python train.py --n_layer=8 --d_model=256 --n_head=4 --n_kv_head=4 --head_dim=64 --d_mlp=1280 --vocab_size=2765 --activation="gelu" --norm="layernorm" --norm_place="pre" --norm_eps=1e-06 --positions="learned" --qk_norm=false --attn_scale=0.125 --bias="all" --tie_embeddings=true --parallel_block=false --init="normal" --init_std_qkv=0.036 --init_std_o=0.0447 --init_std_up=0.0515 --init_std_down=0.0515 --optimizer="soap_variant" --lr=0.0099 --weight_decay=0.0 --lr_head=0.00909 --grad_clip=2.0 --warmup_steps=200 --schedule="wsd" --decay_fraction=1.0 --decay_shape="linear" --final_lr_fraction=0.0 --batch_tokens=131072 --seq_len=512 --doc_mask=true --z_loss=1e-05 --train_tokens=444800000 --steps=3394 --dataset="wikipedia_en"
Each number is 500 + 40 x the weight over its row's rms, rounded and kept within 0 to 999. Layers, rows and columns count from 0. Numbers have three digits each. The size before them is the row's rms in percent of the matrix's.

# layer 5 attention output (transposed), 256x256, rms 0.0447, rows 219-255, columns 64-127
091:574519560478464564473465461444518518476504471472521515469552500481500452576415526479576493514430524541508462429514509497485449500546518509518565437552564559482556475470507429499496501592504460
096:461518576533498494534462545485467546476448400496508475429523516519534557558469537526431510426561500457448533538466462458476486527538469452528515452546552508575488475579554463595450453466546504
093:524502506439508574446471515500480521479529518558506538478552422509483528512540514474459558568532534548498525548550402449527473509494527525523504457450530549501502472467497457486603518495476498
095:524500499431507482542517494502526486558598417453573483563471457474527510490497524548467517554403486470506505542406574560477510537498505506453471490566545479458575548416449509453470519470564458
083:477454464549507510521521503478530564412502486498485467506476521505492500452530479532513482563562516427503478545484463482449522505492557495505477517439543546424494456460512479502500462474496529
095:514543475483515497404480419509549569454478530520518507561499442464509492564460482474588490502508498441522530501513472431557494458447520416469574489537521460523523555487455447491491481556528551
095:508503529506521519463490571500460571494519424420455499473535494501512487512515394470548526490555520495476447560569497429453479558518500488536483524490553486538532433509566444528471514526447497
096:563471470508433555460425457489587431487508506527572451502449539540511490530465483419520457469493493504524521466484517559522456497520496532467496496540462536485490542571557542475504592522515465
089:505407479571439523473533487453534509544470498493500579504532527484482550490449540491540465477471477463504541448521421476550487513536530485524506605511537507438420421416442505542594485585533548
091:520439525495544487413515475435525460575494516528516509517459497466490475531545430492547538485502494602450483544561527482525468584453524551555511460478497543427520484473483485499494444438486487
096:536565532574455537452454509489620541527472508508475481502516544598545489488444424471566556539513506527466501423484489496512500487554487525514514501489475562513507515467565471490559500429418566
087:517408492542484470598453522430511541424571484469426471518438545464551469494479557508547518444455501522449488479553459476546538445491533544502529507506454467503516527541524438444505540541521467
102:534467466465535491478514497438480492536466505599480533530401496502507456478535532549493478536514500523518496456536516474488519496468496547579483511475511423445454531519423492516419444504507468
096:433553515521558453529556526529461572465404445533486541517486496478466517492549537494449543551505547581443497551503619492462506567532499432443518499452518542538503556487513472548466508531490461
087:511424457506493479479490457489479476513402456438539515478501565474488438530522493460550563514545493500484531519497422476448431430460456476459551410462521437508490490527508460486486490480500487
094:485446485521543489543531483524488470472481501513512475469512525507469435485456494499505507438568512504460478529493490539560542475504567470473511411450549460541526547622537567563509489518519481
101:491470552506473547475485513540466501549447468465563479480575487552540512467534542490493502517484439533506523447508458480487446529466495451489491546545495482489482524511514506452521468466509403
090:518564542438533414484454511536552519431526500481521439436487472495495550485571533507488503453516502547393529574531522506479446533492475504466485449522506532544469450589523426542456494454510514
093:535548501577458506487473512559477374506537475498526481482502433496499520470464569475441490537524510464514587566496547465483450505514454442480457421538516454507517489570525521535441422536441516
098:547526443553501464464485499550470447514543536476509498505472548474502513491534553542537567490517573535557552482486616548517580450486512530493546437500518491544489410574494536529509526448471466
100:541536524388465534515504531529466481452487542515493469523501443477509479500573563537502513489529458564461570465436474572449498491491512537498531482568494509521481543562498505501479503466463554
093:519522539508435450506469520495489472552476492525324507575487507573504513575508500495520444496429451464558579505493560523431463458493487551510546527494481466533494485475510514513568565478511535
093:531489555474452515529479484510415465471514455520518574493522466483516531514549545513435504496486505538577560511496485503479486482471444528567500411512431439501419507614418526434460482486502492
088:427535406485517504448427530608471473512481489441541508566499454480506505466439486556481477486439502481489417500449443490501440461491503539450450514528539499423443547501469553437538552470446422
088:485545571541504450483497466559488533568506511548541537569494465512533530506444532465500470462426491451458482480585488502470456473548447511480504457521492456508507528581481504516467570478541517
101:504475422495550455503497449489569479430530460486466527469572464494536499540467541513488516535484478490532494564533556493534560506495499548512514529558478442497573593544490506534487509537487542
087:472517447550503457580524451504508480466494467443430479486556477537490514518411517489480464552471514434504446491470525489446485456492524486401554522438503566595534467506418573532416463472500527
101:440499443491458426557473538440504492491552520547459479501480494553433511538508501516513478551507558525463558470415500536492559504486461481541475564579505502485520537432487553455502527565445489
092:534408519504509480552503432488547548454500499486514497520526512467447497458476501502484525562526507507576458578507487529444526508569523459476447455469454500499535564477523552470481467477511605
081:487458563509422402507515545513445493511475522436434513500480538580519557519539517584424526533473499480505578517472528505481455491479440496531507520568519514473529455550484489546522454502558532
090:447533526486456419469516475490508542468470529442473508432489540456531558543506515533481495508480535503494500454523492430493499410477474408545452520576491465512470529499476453507527454485473484
088:482458504509484507414478437503545488470352484523506436537522452511567570551474459513542403459466506544506445483531467495502459558502446484552454531553474497520488501499509476543456551491444549
089:428521506487533537455480521466497419504478451549467461467538503508506394469446526471496503563503513492499429532547543515605520499436570571564585492467516538524507530500492439485521499493506532
088:476552464533535450489443422466490516484581513524465524474537557525588535562424497473508550569480493458469419481450418531480542510519467538458540561520496476526496552515523492560512547536486556
090:563433557521504469474489510487461513563419552538555502486458509539444510459554552515430453506482488499504408560502567519480481489454525541458436403507558487544500531523510522474470525536573528
081:477540517465493483571484460476445503486528516510518407478491521496448484482529497492508455458488516460474465515522535464490507600475553448498502461513432486504488475503431520589475508486470512
093:442540527515516442459520478535469508500504525490441428497462504563522525497497480473543421493559500519556525537473561511480489467497475467492537431498523477492558482508557533438591598454511518
# layer 5 attention value, 256x256, rms 0.0279, rows 220-255, columns 64-127
096:523468465574548465509559420494505544517600476539493487570523575453409498433458482437601468571454532522529449553450499508501469490562489567461475539502480551489524531503432523436508553448483533
097:453550535524520473480470504448478489482453532553453482561473547521533484510449518486528504490519494456573532480479521488502524531479545517509494544525457480517494577533466495524452522512410560
097:542554519486492597500545478466464488463517460483436498455512520563518501513441551581569462519526527602498499485474456457501486477458465594521472543478478498516476580568491527482500464550450495
087:496480569528507511487497534435551468490516429402513557488480573514592518471452519494445428538503468445475489485457485497484565453552440515503477525593450524508496455553535503490604576506527386
098:461553504467472489572484520481541583544524437486512445404466576535492480477572568509488527439549499479436519518545472509541500547531486559543436462462442458485502444492526545554485515430557496
097:463532497488509446491489440524513510494547502560415490553490527485464483505535570507431484511425513526573459494426480486531484380496514492459498465461531451533540516477530501546472486493498470
095:503532526553483460502484542538487570547526477524506467514567498522484466508554539564509529513569534546503477481478518450481445495386502416531497528477538522519451405510476532488558547492492522
094:497471523478485581422478581492489462459425550444522529540446496474540523500510512514503528498545504511494503547502606493526508443536505451428555460477505496431475504531503512483481530477427434
091:502438522509539452535487492484559525506484533481480519508493482469499485478501594493491445504544583487490581469506440491542496457454507500453536580523496497542450472428458524494435560490513534
095:506463434490514507452539494488466519492541472492528491425512469501419454457480511472535476494516489476498517535553533535472524509436495476472505531505399528467455496508539514576461460452521411
094:482522468507507513498440520502484455533497472576484542531549546553495507445474503545465459491444426507562494465438529478507533485526517513424503452572589511525506472483490470570490529518551471
097:516489540477515501518500538493493547458429483411523474487477546442526518459498531592504517493524523538465502479475518534458497555553463490428514576527422504586497434489522541499443554588470524
093:558443477522415504583499455512583543468548535537489544493519521553456495551528460524517408494486439515523513497484399517510610498546440507492531493490446504554552480502517550452485493432436529
095:528514571532538507536496485552598493491526497521469475462477488453476518473494546536426495561555526433549532448516488484509510478517564557462453457488483522491563422507475505566404507493458483
095:505473482514516450535473539524539504473507536499450503478473513549466543505564602512526527507477578436491454462483512501425489553549392507469476484563482532480486517508551488444514500550467515
102:505510494495549513467523488458572499436539419483473479537463418454389436536531423529498520545488510558486506481529479468546538468478453464508570447491546448523500472500532544530472525526559502
090:510520490577495506498519481520435496493503461518559451492506529545515445448480509500588535619516553498421491512537467537547514550487491483577442535464475488466484526503536540484401455593539472
090:536488529447502519511593497492520497591428479507513465497533557409492470473528423534499504524518536554471559536531485520459511540532491513560493553437507501543515505478420531468433513493501510
098:500504589494557449472483541450532459481485477456482498501533530516462508497495544508459553514573536527491491524460493475526482451527490425508411501568491553481519548463486451490527562539465563
100:469520494520508490501448459539494438532522455482495456425429511477439431534484431480522580497507594456458545527479522475490540482506516534438505601510422447418457513474473523497516507537542493
094:482522432541509501506494526516523521509482517517521579436473432501494459430491528499481542512467548532544464463434484547529461432447514420553528489538556549523521526471524459500441507542508536
093:462547518493571477416512487519508540522481424450476454563464493553527492455425478515455504527521527513542457424470463489502495563494509504541548550454536520480531439487508470521456493529481490
091:484478549398515481557478392446506466443445484478468547422529480476544486554536543511394503523574547516533512508543595462460520466470457489512464519540456524515450533511478525542469462528537528
095:464467501494476496512513427487442522509535479517543496484525576558450465516516502581568561632588538514514503523392446476563486485453569458556516455467460478510531579419501557540481467517482511
103:517528456510500478512442580470525485469524419495495400541485540545555509485522474492540491493464511506516527515537542536491530522543416498511457503472529542526503479481552443550476495494507505
095:482424492568545518502481467502478532562573444485566554594518550546491586458536504494486566452491445549463431468483515491493542508507488504510475503510453493494432502576522445494502506507522485
101:490522502486495487472529510481519411538498496453545564506473518530491471459488471365505543495486537476537459426530518505466468425471543499489471457447517505555504490534535482486520447473531474
091:503513512454462528530439469515558480513510425563513490512519552524475606517464472522540419471481440453504576503514535456526499491439492538561526544536562526557482462480501435517515533519489399
089:532556430477594541523531503435482548478477498471517465555452537474535407482517468464466417560479440551463497517526481431483495539495534498486586529492521483485411491483429517552413530491512433
091:541467433511568644533526503524527452528538469506497488536505506541596472502481513425446479505428535464534503522502458491518520527521416522469515486505435451442535413438536477484435532471533527
091:481516447546474526520472547541464521507545526458497516508542412482403451471499460453468455510459439470457508497542530459523532492487523499529472491539550455523566496540516550521533463496515566
092:400514477520549502527552453459506460537483504496514521467545445496469493515517497500484509499469484478511562436451487520502524559470447480452491472516516506489502492502559527512482496453472507
091:498489459496445526486492500502507489458477533508499557499490586546503465417501542561461462465513523454533500496468496445496490483425519468547463451465512455561493511460551554521526430447542487
094:509571487463502535545448448496514547477560450483536473552485503437457513576515551503562480560555487552515504416507468515486403529488509471488462504444480551444420540428569466505481458459492500
094:518489572616470514437489454507518536546493509500524441499530533563570570541512455509538536559489565528536470481488473493494524387501509491505505558462555566493548532491471523468480520504550472
099:528546510467427495494455577492525494522492441576513482472516420521449448489435570516470519520493523498537459456531486551541566503451488504557405523549464542431440479486513440508483496483510478
# layer 5 MLP up, 1280x256, rms 0.0514, rows 0-70, columns 64-127
094:492504494559570512508459467467519508510503525593458519531564492489530541500432488519540476484502407495551554511484503545473436453538539468472489535524486503496511489503511421502548493524482518
096:496527533498500494553496462452457511535482469519416523423474489451403509541513455502468535538515608555520591433502477519552555502504464568501497488579482520435477563542475517505492503463595474
091:501533533455519547394490467462575496525450452582525507505478473518554517462519500476439448489560446447475460565482453504504459479504445441442490470499458516464532514433474443485541527495517451
103:440508532360544485491554543474554541436415496542496489524515491473468465443449497502498463508600423472487506545494479526551494558462518614493488606469510417508486591454508440517508520504529478
114:496495500446466488571486495402460440528506435447498492539565484514485497512561473528416507491559466484493451521461478536460486527465540537505574580519545523559506490527443463471491478469447486
097:478528492533565534505448498542519479466490507490525507506496484503515583452534484594524492494536527485577560541453501540423468509511538467439466423482496515461506523522500484463499470438601542
092:488540443456542422482462516507553555535505459447496459509463463549474487524456420556506507518468591463448475516525574526532497559472494500502485528491459530511484519436498488565488518503592476
100:505547512571512518515539474456532485518443489516468442491557548488460500485453525502461485485409472481484437491486453400476510485433439481539506464503487543480492450501520501524515454490535474
106:485456541503466542537437500545515529444525516507462452514527461523496505517505507496428499521455473535512459474488461478510487455488465482458442382446498501450457514475511533465553536555531547
103:552553581454502467525578612491469452550459471569561489484596468563528551459495569535512498503590535524473553542477510437504483550486487507503539514482472547470472456489494567462498533494538475
101:549434472513507534519450563507480570466520476538596558503517493531502501468500501525518442478552416506440478518554460517484527483543500467466458459495416486515483545528432516493513571532452503
105:472521504510470508473573557424480584474480516507506523559516488511499497463464596497505467521540535441533476492472459568463488479422563511523539516470487461407465565459463497502522508461453486
100:557559471516447548468548491485530445496508488563460482600472560551485494535452539478410500424546548451470499555492466485540463525498542524521498478533516486472554487486452468568570484454502478
108:524440484551443486494532528530470440492569485458542483513535544513422494485439516476402429462476490483461537488448485469490520487465460468471470426502505459421539491468509565486490547519476449
097:486466500543534510510515505439532535522454508462457460490520463495453529509461508519468550512469516511498494512468436521472490527545492471523525488528420583431456475486459557507434496486459429
104:533511411423522427466457506542464515514517501470504504538525480575506488498491487574440445498462561525521534515509487462567559416487439514513549541555498502554515473471532595484519539514507530
101:515500502526509470483498469497543483524487489543588523486461477516482465401391474540486490473460545563507530462461561603494454559468490467500542556546493488503541546475484507467507514469532511
098:478581547540498496465462532528494445525520601542477460504439439559475481468477493503526523479490523536542561448454505471571489549539456505570559500524485522515555590452526446445509505522483481
105:500498554466474514553451447525509436516465601471523462490437511467509510467510493473520499477523476460537470565487530408465502489490467539462521386469479473470471459534455494446498524537523494
103:456438488442531538554522481508482578528499447502593513495476418439429466537500516527564473478512533532521505521422548464449534425484471459437406437551456461524452491493466537529485573498483463
107:450513510494572566463502539494496439531459498551462555541515458463519433527581515497467500496509429516550531446467532505522520532488457532517426472479524616436541556453537516494623473468484555
103:493500592541462538533524434529506527560527534544563494474564403524462424537466481504460464532495509509604475496542520486426474448514536512513475516557532466477474461516560537509454552506542483
090:542412505522446542451496536528498501482509459483428479464479495515446497528488457519421478542476463486494447466503533444459498514479480493526566528444484493498495526442511511553501559542487515
105:529459516493458483507522407503511511493496591449477418441460525495477489454469535509535489474499484509495520633488459548532393565509551476541496481510497510556529501478432453492534508386449582
099:486514538453561508556568502507495478467542520459513468451480560488471610503476503512466469518495491539492388525512514446473546479542529516434496493463474398471418467443497481463547527487502507
093:475495464536538516513493456496542493483428488509556489481434486499521514546503500483570540518460485525516398466400418525487489474428480576548491542432487495518525501517512486501548526539492487
104:532498479452572477520520531560520542544512466533539527480412534544582510524456490480459507460424492452497465381463455469494509498527518518453525554480483539484499552472549450457477445498520432
103:571455472514570527530502556462479525537486492537530549495490508499478497485509442474515497542520489592512522528427577543463499422475471506489496484491504515442467485570461533467590529450544623
100:540523498510544470565496472522485492467578552458488538514499531506410526478599447511479441593418507452506495516539533512489513491527520531536461465474485425504474548499515430513463516465545443
098:471471530442430485578511526519491515534504550476525460438471446500470531459424567554536565498486567542467481463471564521446542461509560477377493461516518537455468495455530514577508566482432400
096:440529583551510518532562510566482508381582522479455485479480429451491458512476539522474510481490429523512561498482539504413476570463549501423539559481478490503458539546455498455461504576491476
108:530471519515499558513449466521457468493424483505527531457535592452491541544473517528495467425482441538466558442486527508533466515503499556562520481454520554530433454478479546481498430465511534
101:526487489496504421494496470549492545513524576451578556476449454534499480541472503549507514476467456490546554506479462512440472471491554543509437512543523485546500539554555444618522547590466549
090:452488480491442498520534536521463497469571534534459513549488544412496532495522533470522408520512498523511536528453442472559546532466436546474446543439460509514575522429508478459432525492526562
095:448509451508496463481469517496558454532474445565493511420561477505481439454484407452498520500497497458516528543462470547481411455481456578481416486471489527497450466473548486464508543487429495
101:534562491490510482593514433548506457469483456469485527571449473521489560467423465575506572593451448492497540489455506467530475504485498483473529495445456519485457485547507460490550558533465502
090:449538460469518512488529508470446499425542550530504467483533551502475532552636474472512496518527554529534462429513556573537458513499481533554428506440455522468557506490463524495556475541454493
108:498517543590493456468440504548535548474507527473531474494519458560498513561486522457518505483475443466434513518442522494508509490539505521527484455481477517556612497492513508490449549513506423
103:573442527530512499510520512510570474507538517537459493566469477510507446429520533487472513500571447468491443549504527551431479442483484534508493545514469454506493525575455496574492514472531395
093:466458521473575515587496538479554513519515468443511503469508521470488493457504514482512526497512519466501439482526506479463536474459606521554434440458544527552513446505458474529509449540501469
091:488467511482506506488514513519468473472494489461539487531483551476554486480505462467522503465491564572521480503495526498475469478487506534441470564449547500530521538527476527463501490501451537
094:621489495558536520497452437576507546531398498522544493468508444511466519446416461529535470509509519446494505491506543537518525503463501500501558451513511447486523549475502453447441519468507530
105:511522524470541466469537505515513486400481461431420455461463571566510433504395546440482523448518532494538532532492511521471494482517489538472486486549552562446486492448474523562550519407491430
104:494532545516565534480512549490534462421432502467560501464552501482472500546483443492564564412461507512528534472485548521516429486447447542480502443544538594494431472476390497491496531513472571
106:410493417520539460481542484422474537508472510560493500474478411479478468548464501482442514486541487521522479470485548482575550557504571566480500584499500448507492500438447522518554516535489596
096:531537551464477503454504475532469485499511536472485475473483479512550501562468473617518452446502549495511509436463537468561432452482427471477533477444549437518469427471459473444513503485495455
098:530507483553554509535510529559512593394471524504534485526471577530500551476483549507497458551500557458487508526469501517512428488479477435470519501557499536491543447576528437537497528483510560
103:517458521519495499505508519502520575530449509502486503504513504466566504535522458467499586478584470468509443498474506463478519461502543518524506517521480614442522450487478545451487487470490508
104:474470466449531509526509497550505519470490490509498490525456513514493493474453482439583503492443532463520562474491543539512491504498467502423505465516549513567416454566484520453465463503355517
106:509499555410449519518442511501493451511514509531521444502490461540501571580565560516425512545489481470525476451456525426487497453489498491451590513535495463433505446514543537511492465509453523
107:483546547494490532442478467511522511440501543473549504469522530477436493511507502478544499464420535494533522514466539473500453400486427558463563451437471446494552501544459444471517555526475415
102:539469547474461515535464499518555516507520504574527444505448559463430498519531482515443499529480414507478533403447485441579448494507518494473492519465474535463507475590505492512449474471452530
108:421474511498564458506542482501448509470476504540516496521498435449532486475410522479487430483459496539503508458471528503512551527486492504564538525481499435591558573498480477497463465536401433
108:460506586505428490532491505561441414494454511522594494493498586494483518501453515540553538536490512498558462530490430570449449488548479457428496489549579471562523566489493511528559487450511523
103:514448547478505535468452548465458462498434521513467477450477505437516472521490403526508538526471536531547445471475460542560470492484495486465532587427435500488481416396419538507503452530505464
085:525545507505570464539491538468507456512470497450512508535461515513548525533455506519558556506505495539503482513479491473545571586481414451514451418521490574473458558451477445533503518429463431
099:533545592463526474463408516419531588474537552506457596406543479541467516509453457539449509476455382545478466519482454535439453476516492544519516497510457452435527456522566591509541468446545510
109:460495504554478462519560548506522460457473536451511512542445434469493516522470513530454465397593500481468445454483532500510495515475549481440467451502490519496508458488528502427479501479502554
102:495440458533512490478487500485540459485601528482473514535422450491443437461489499419514461551502542476493535530498517529425515488542492504542515507479461545452520469536488501575485559449485525
098:496425593530470543515536546513489461469467476501391539491506535556438448477480545538514520540474493461483523485518417425482486425476519488509409520531464472503530449493480461524489517563451444
097:546541527559521534554511490546566448502504432554496476434496476525554550478509506524555418488540504449508452569492503517431554476481509558508469489492449439481477456432502527441478547421488479
101:476543439566493504471474527469530436515508519497528481472492489461502470513453505477450489453532571544578445450519464483464519577491471467491519558472446464495471490542493547496503496412518537
103:501520529547502492498525463456507520480447487480464531458574447512431436503460518531538518547467468512475485459467437544561519536443489566499518459532538515519442517536461456501437531512490487
094:522498500498533558594539503503500547390462451507437544530540550456562506512513447491476472550505548480533501528501547379467468520493475535514456489485515517523505547522453519507477495517518471
097:543476522448418510496520518512494543474462431472523541529505451512579479458522466505504497434586525515542536541454537507524452471450535500479502521554519430550486555496533510506510483471489521
097:480476455501473573521524522535500477461561502484482513568544460583508520469470490510466535534456482492485573512474489520423585500516508413497465565508514513483513463542562475511525496534477490
092:533511560492546541522532477582562543474419494519536462522543574520465473459507503469490543533497557532570543536510486575488461440525553477390512533525502497498509471501586442451497527507535515
107:456485539514532539530451547408561520548467434510544520532501528515460498508490433566561535462418484498457543483513536519527454508484533535478493437523477540422497592480466470428509525522517458
089:435541530472467558463455500556510501511534533493457438520538471518539429505461402496505581534459506530536543460470418514545508485466504506461541544546522472556460579497484521531484491507472490
087:561450461538496504485497515499499491494491587460544405553502445549500579474540439473493516474461465526498518481515535481452501500470459530472459484406512431536429499534437407518476527492461460
093:516437516500575456561556557568525499543588468420474562485413566542531517484510534525443501469468534507433493499529514575459481486471465513446468465466464532546460515575526432480450515504510448
# layer 5 MLP down (transposed), 1280x256, rms 0.0516, rows 0-69, columns 64-127
087:535585455487454518528497453522543494494426485496447477542485515490490513448637481501585492433507584496507530480515542418468522482457550542452529534483497540531471516455556556468465493458522528
091:559490449494552579485523462549496519501570478517484504533592446441533471464468514527511535454501480526492463481487564497483491500541525494524460511513508455536493502463440523475526499546457491
088:489440480484459467529550461499471475515506508424535481509526569507449576508456569567489523492486460436479497479447493561498538516463513487651468486544483515559566432533489542545487494499413593
107:494438483585437479544441526451489511489459561469470483526483558514518483422488543489509487492486564564519517417540539465552541478482514425465490509517526513465439469486432558496458547502507477
104:526542556556522437437552488520561425469561482528457533531477488513520441538477483538468538506506519453481537504536554451470554441540568478498471437453501434478441491442483528445456481497385482
098:494482591488508439530449451506527452520497532511437494526438532431540471526551505403517593492460477456460465466560456507528536502558505497497586564433557477490522502504573448403481487496499462
093:497434485451429509536529428480524414507527521479513518477541547477472474543426473496548530479445485402511497518466597492485493508502515539523514516492455486497473457499444462499558480463544455
106:555454499582505497450487520506492526468510510509473478490502469573457506472560560549530520501486521480461519515517487469484511495488519507430529495475433489508573567450589535458565490523560515
102:541473492536506536537568541534555494524544421471508537520522508571552524541580533457482517508519551425538544468536433528449534438519524460455499510426579537522542489514509503470516562546502563
107:428502493571561525510454466472481494456519582531556482454539532521446481513560459510512592479424493487522423533564473485531470542444497419540484524528429559538484579535464456434529512545489477
097:485445541541571476527494485438558519550526462473479543516478476563436526463548485534491479557453547476530442445477489492474447489485488469508492467544469529529527464497527484459489494532531538
097:520422498485533460465529380549536526504539484478493513609523489566538459540507507541532521499499486491568518537563480478472564519522487514458463434490500538546499525460465445538530472548513481
099:514482572563537478409553510480455499469506548466531510500471531476481464514528512552562493523495423498517457490518488522473537475569478514543529524461530515465467523500481508436393558577558495
110:521457476408519523481475433563508537559494455532508539497557508550595502468514506547438523504411497480519513515523536543476497563533500432499489443505477491508511572505507492534517451489511448
106:569523477501432540484571517461556491488510462449524560417477465456559505534473473478466511516517519482462588454534554540564481568428554547548502494457425463471401523540491426553474473488489502
103:516464448510431540508490516499434539436451501490515514499499486480512521560436497503482495514542517485504434460418515541523477499428542375455556572558491502493503437488508540531556518485534450
099:521508502508601522541459452448395571528501498547583525508560514536502517480482469536564480410480513521484609502548480572474525570565540518455441449462525503563536507504508526493525463517439553
102:531518414455472442502503513532494504480515488488554487560541428498510392543487427511505539556531529513510481538475461476475491526508576566537519394486489454525490479474503573457485551489541601
106:487446520551488534504521553410503506512491477472440449430507495507462587497545569490458524515467513500517519452456419519558495514520459517474526500461503561536480510544500506503466515490490506
102:553513598534462473473478501532510486483493532529499528490488489526535539490513498526524610537501516489480488521506476487449593500492491433501527441552452532472484441545480490453454462495464515
101:524492477577460495539454546491527504503532505497487407459489488510462451487452542477534500473531503560532521508466512444463503501457527473454479476542472489418450465555448562592492505401511537
112:562520432444582502453483487507485468513462499458459459513550430434564449471494485420520463532528546489416475498457475520483517401543499463432516567508520486495560527484550470499521523554464504
090:465518499505441527496485499518523514516562469518521420501455494435483480497448479473516563487544554491500532505487529504521478543479525483464469498444471493540424528466458506501463434498443475
109:481469494511457509540539440472539482506459458497478503557528485523497535553536490495514478523465467432577532465521440551532593564444500614519447468518512488512493568521562601484484449517508520
102:479424444391488526506479512530503505528492466497523449472515502543506529444503441475512461497490504520512513414545457534486464439507530537556548513503456487550529523517484519496464480467495497
102:466463498508456442578531486490467514487550500515541441504496484513539475495540453548462415476528422562507492469488512447539506516391587387512516553501532502471516426516502533427533523492548486
093:457495535510506482469502516494492440503460552537510472501569522525495459534515536528545508467542533508564460525501444585484525549467488484556473518501494457440521449530459474554507573496501520
105:512509551461502466482464472466509558457483492475496514470460464527422539559448611473511529493535467452566491492490560427554493539490517555522504513462524404488492488412437545500392505513427502
099:511432559514473483440544513577538456540450489506529468516467503464526486468478471525497465480519443474577477469520498583500473448513476460469511442489537478561511533476494485469473542528457433
093:561473487529513472456454460476586496524481453521484531462496497508461517581459540517561482478504510575479533545562472540478441527576544470454485486598458492527570507390482508558475449451495500
097:514484582514471534504538526539509538388482480526548469485507487479491538485478486438411525522493444574526509503489582519476526529493458520494570597479438482485455450510544473523462479416490481
103:518460475514478483478479570514513558476580437527536525527549476495536469480480515490576532525504553479603460475430427554442530488542470458520530518546531547486516383476517464455499456527428556
100:482484487553454526493536472512563479427525465566530515495530481510467426513518545489524514490479440468400509523495448531461584503545481524526499562513550433533486489572401474505495529519463425
093:506540423553489545526439502508454489520563535583483495546516480525487518473557548505502524471536468526504440468498476469474510502554552430497483462477521513468473524493478512542493519593454493
095:486564538471501493552587475536464522507543587428537542582504516458505556497513591510546481527501539519539422501494513556546571483427542512502507502520484487544537493464493491520454477472550510
109:536493489537478501602537360471489526511532530442485477550535475497497502534485508518551529489448520471542517565480501478477479521431525525474515517478495535502548471507506512452530546482482503
099:537483516504494510518489540585494500496526420501582494521452645556477514471476578455510556501484503469492535493522539487568465510509472564480503502512554516518583518508437519472449430548588525
107:434495539454533517545431506510505519514497473562526547496451500482490549508522503442443541520569494556575431503551461500494479522484521498485550535448556466494528481488441524554411455511546511
109:513530455544475500475478468545443529440429452546520533473529476462535523568489507543523443515571491433493478575557453502535448550523468639476539507454430469513513526434557506539453458446500503
093:566503562522534490445520480472501450499460522482524457468532473538461511543490522549495539511448505469464529465446520568576477468530472440431508554534427502563502596559488479510500458517466483
093:447551561562507559541475409522516490480515532547475425541511530521518510468530526493470551610500461527540490515460535462457493482608521487431457456486407475495496438521515505520524488518501497
100:499551443511609498509544484493501529490508449525505420525549535542521491496599515492469517508446482557432498514529479500519531467478484548550457502447452519486446440581532506500552432566532497
102:407500437490560523523471547486448528572525449517520507510577538608414496501422518474496462604509491553469474518555502440560485554481571508567452432511518463479495592461483395518474524497452573
104:444515510502485566533399508544519576555512503475556490403510512520457562471531479541480549421515479606530479459496429491463465465528531499507556457502445490562455452567461493505460471483470543
105:494552561474427499536493460497519519443416527480505527502589478458467453491529492515503536530529416563471467543520539564481421450519523588565388496473490487507519527487488516505445436519475422
094:495466519523491510463496480471465552460492497519490566406450584479566472586545442442571516503549515451452475556434476530460474512554525484440496510564388533459503512509531484502492542520502422
096:492497461523528506467536464510487410563514512499513514505442465422520575445565480538487523525446502524501554478533537531475400419432484505447493489461515463521562455458531536586498459467541416
102:520450517563536553460503498543485567466507514521548499488486479537339542514502455517454504500474535498487533487490529502444496489539448593490508562512516457508515499534468448491536474565472453
099:585529488545490391536518487526479530504486535472523511494541512469467470549520503523443520504577492513486460505436491432465485541495507510546566553510502518500453492484510534466466502444585452
112:457480462522498536488504550507549555538497443457528558539490504483472538543521484531451428571556582566452522558476467611472458504485488503464489522528505527517499478509474460546493549511543433
108:610430551484498479421503422464550433464474544567500493515468478580449443521499454518488488496497493493433535553457496511508518527472572532547509535487491503478451500512467473522468533478498484
100:505527555513479444514512543508455501493492500514481518476507506445427452490462494475442487514517550523437525411540545461579464520457493504509564377445461505472557480500523488557486453555481552
108:467542508545506477447530485528492479430482430555506468441490548479472462427496508551511508560496541506438537427491486465495527491550548492480457473561451477529464527511486502516460534474501450
106:456524540526465524543502483458432507492554515455572500422455511471516566585505501507494512549471452533485435545559559539538482488533425470421503464547485521508512528571546496476475524454555551
101:541476545455540541592496434506468488518518479533472532504540452436425526497468521516527577534502551511485539467508428437437491520566578508467441492470496492527497513570485525457483520435445490
082:445547506557476557478523436508521528504570524496488512514531527519440521457509492461444486528466529517468525472569537517493441462509533509520561513583513434519569455479477522503498513468503488
099:530480512480487499485466525543485520569537494488472521502522481438559426519538465481514538536512406555501556430580467537453531501442563473539537554543491416475475478444456546546500489475464535
101:526489576445466410457531492490506548449517551503510540536472473467511513504437459542516526471371491511555517585460477523503492460513527488484476544466537520528458496465492496513494536560397452
104:528518483485468430563413491492463523528431486508510461452541477528476461514575533537516409513452512528457528524435552491555425520520438574526506455534490514459511477536527471490471526537481511
099:484492473455530488477439469508548521456487509548505457551475467457560520558547506496397483503503487430520465565541472453507462558491482487423533490476488559449473447480510552497532480505485530
095:471467494478494542493521438500472492499520513499534516526491521549577469477436559523468519416514459490504591584518520514537463485545526481585536500458461553472546488515440468507439551438542523
098:528513435492521419508535521508478505526439508521473551518591520548487454561534517534546495501536428524458528500461471479469474431479505491519508525501495513491551579537460478507495483507423489
096:458570486507471615553452569470492524559457405462536464470458459488488503535495530531475478535517511507524434476487535524543428484557500452549449490483516549541492470513492523519503534494454513
096:503511490448472495496468559520451500522504531508574506503473488578487546496503519528523463442452449503497421477588478569529523529494532541528581493459515517536559498505561486497503495512529482
102:570499467559488515541512521415476432476480532523482500500547486451500477488496521470412542531504487488502468492480443553523481467503530484479479548551507543528501516528458469434504529450528514
101:484578531472434476490472558521534518503524543552553488486538558493547541404461514497515513530510475489488502466466481454505611520539501561530511522486541452456454551555457503530527545454529513
102:474425439509489502458453504540521494409489493521482552538478498518504501565514478509563488537443564497498498530442584554498472524511442543456463487541509510558459408575551555528521522453407522
109:516347409520479487552547548554488540524547442464542468524537535446506455474498512493469476453478470545508453494450529492541493516492459465460512507495550514518453444452507485507555497508496492
090:576416494482552512499518512456570494560483526509526611507458530455483571428502577522547492500479483451479443468535518524550473510504526480566459439495475493501485448491418488509515493507581507
088:438503466452464482466512461537483521477503475449581544485540486528503452470522533469518481464492559505429542499546513512530519551580523502502511492564575474541443497484532566439546500586562468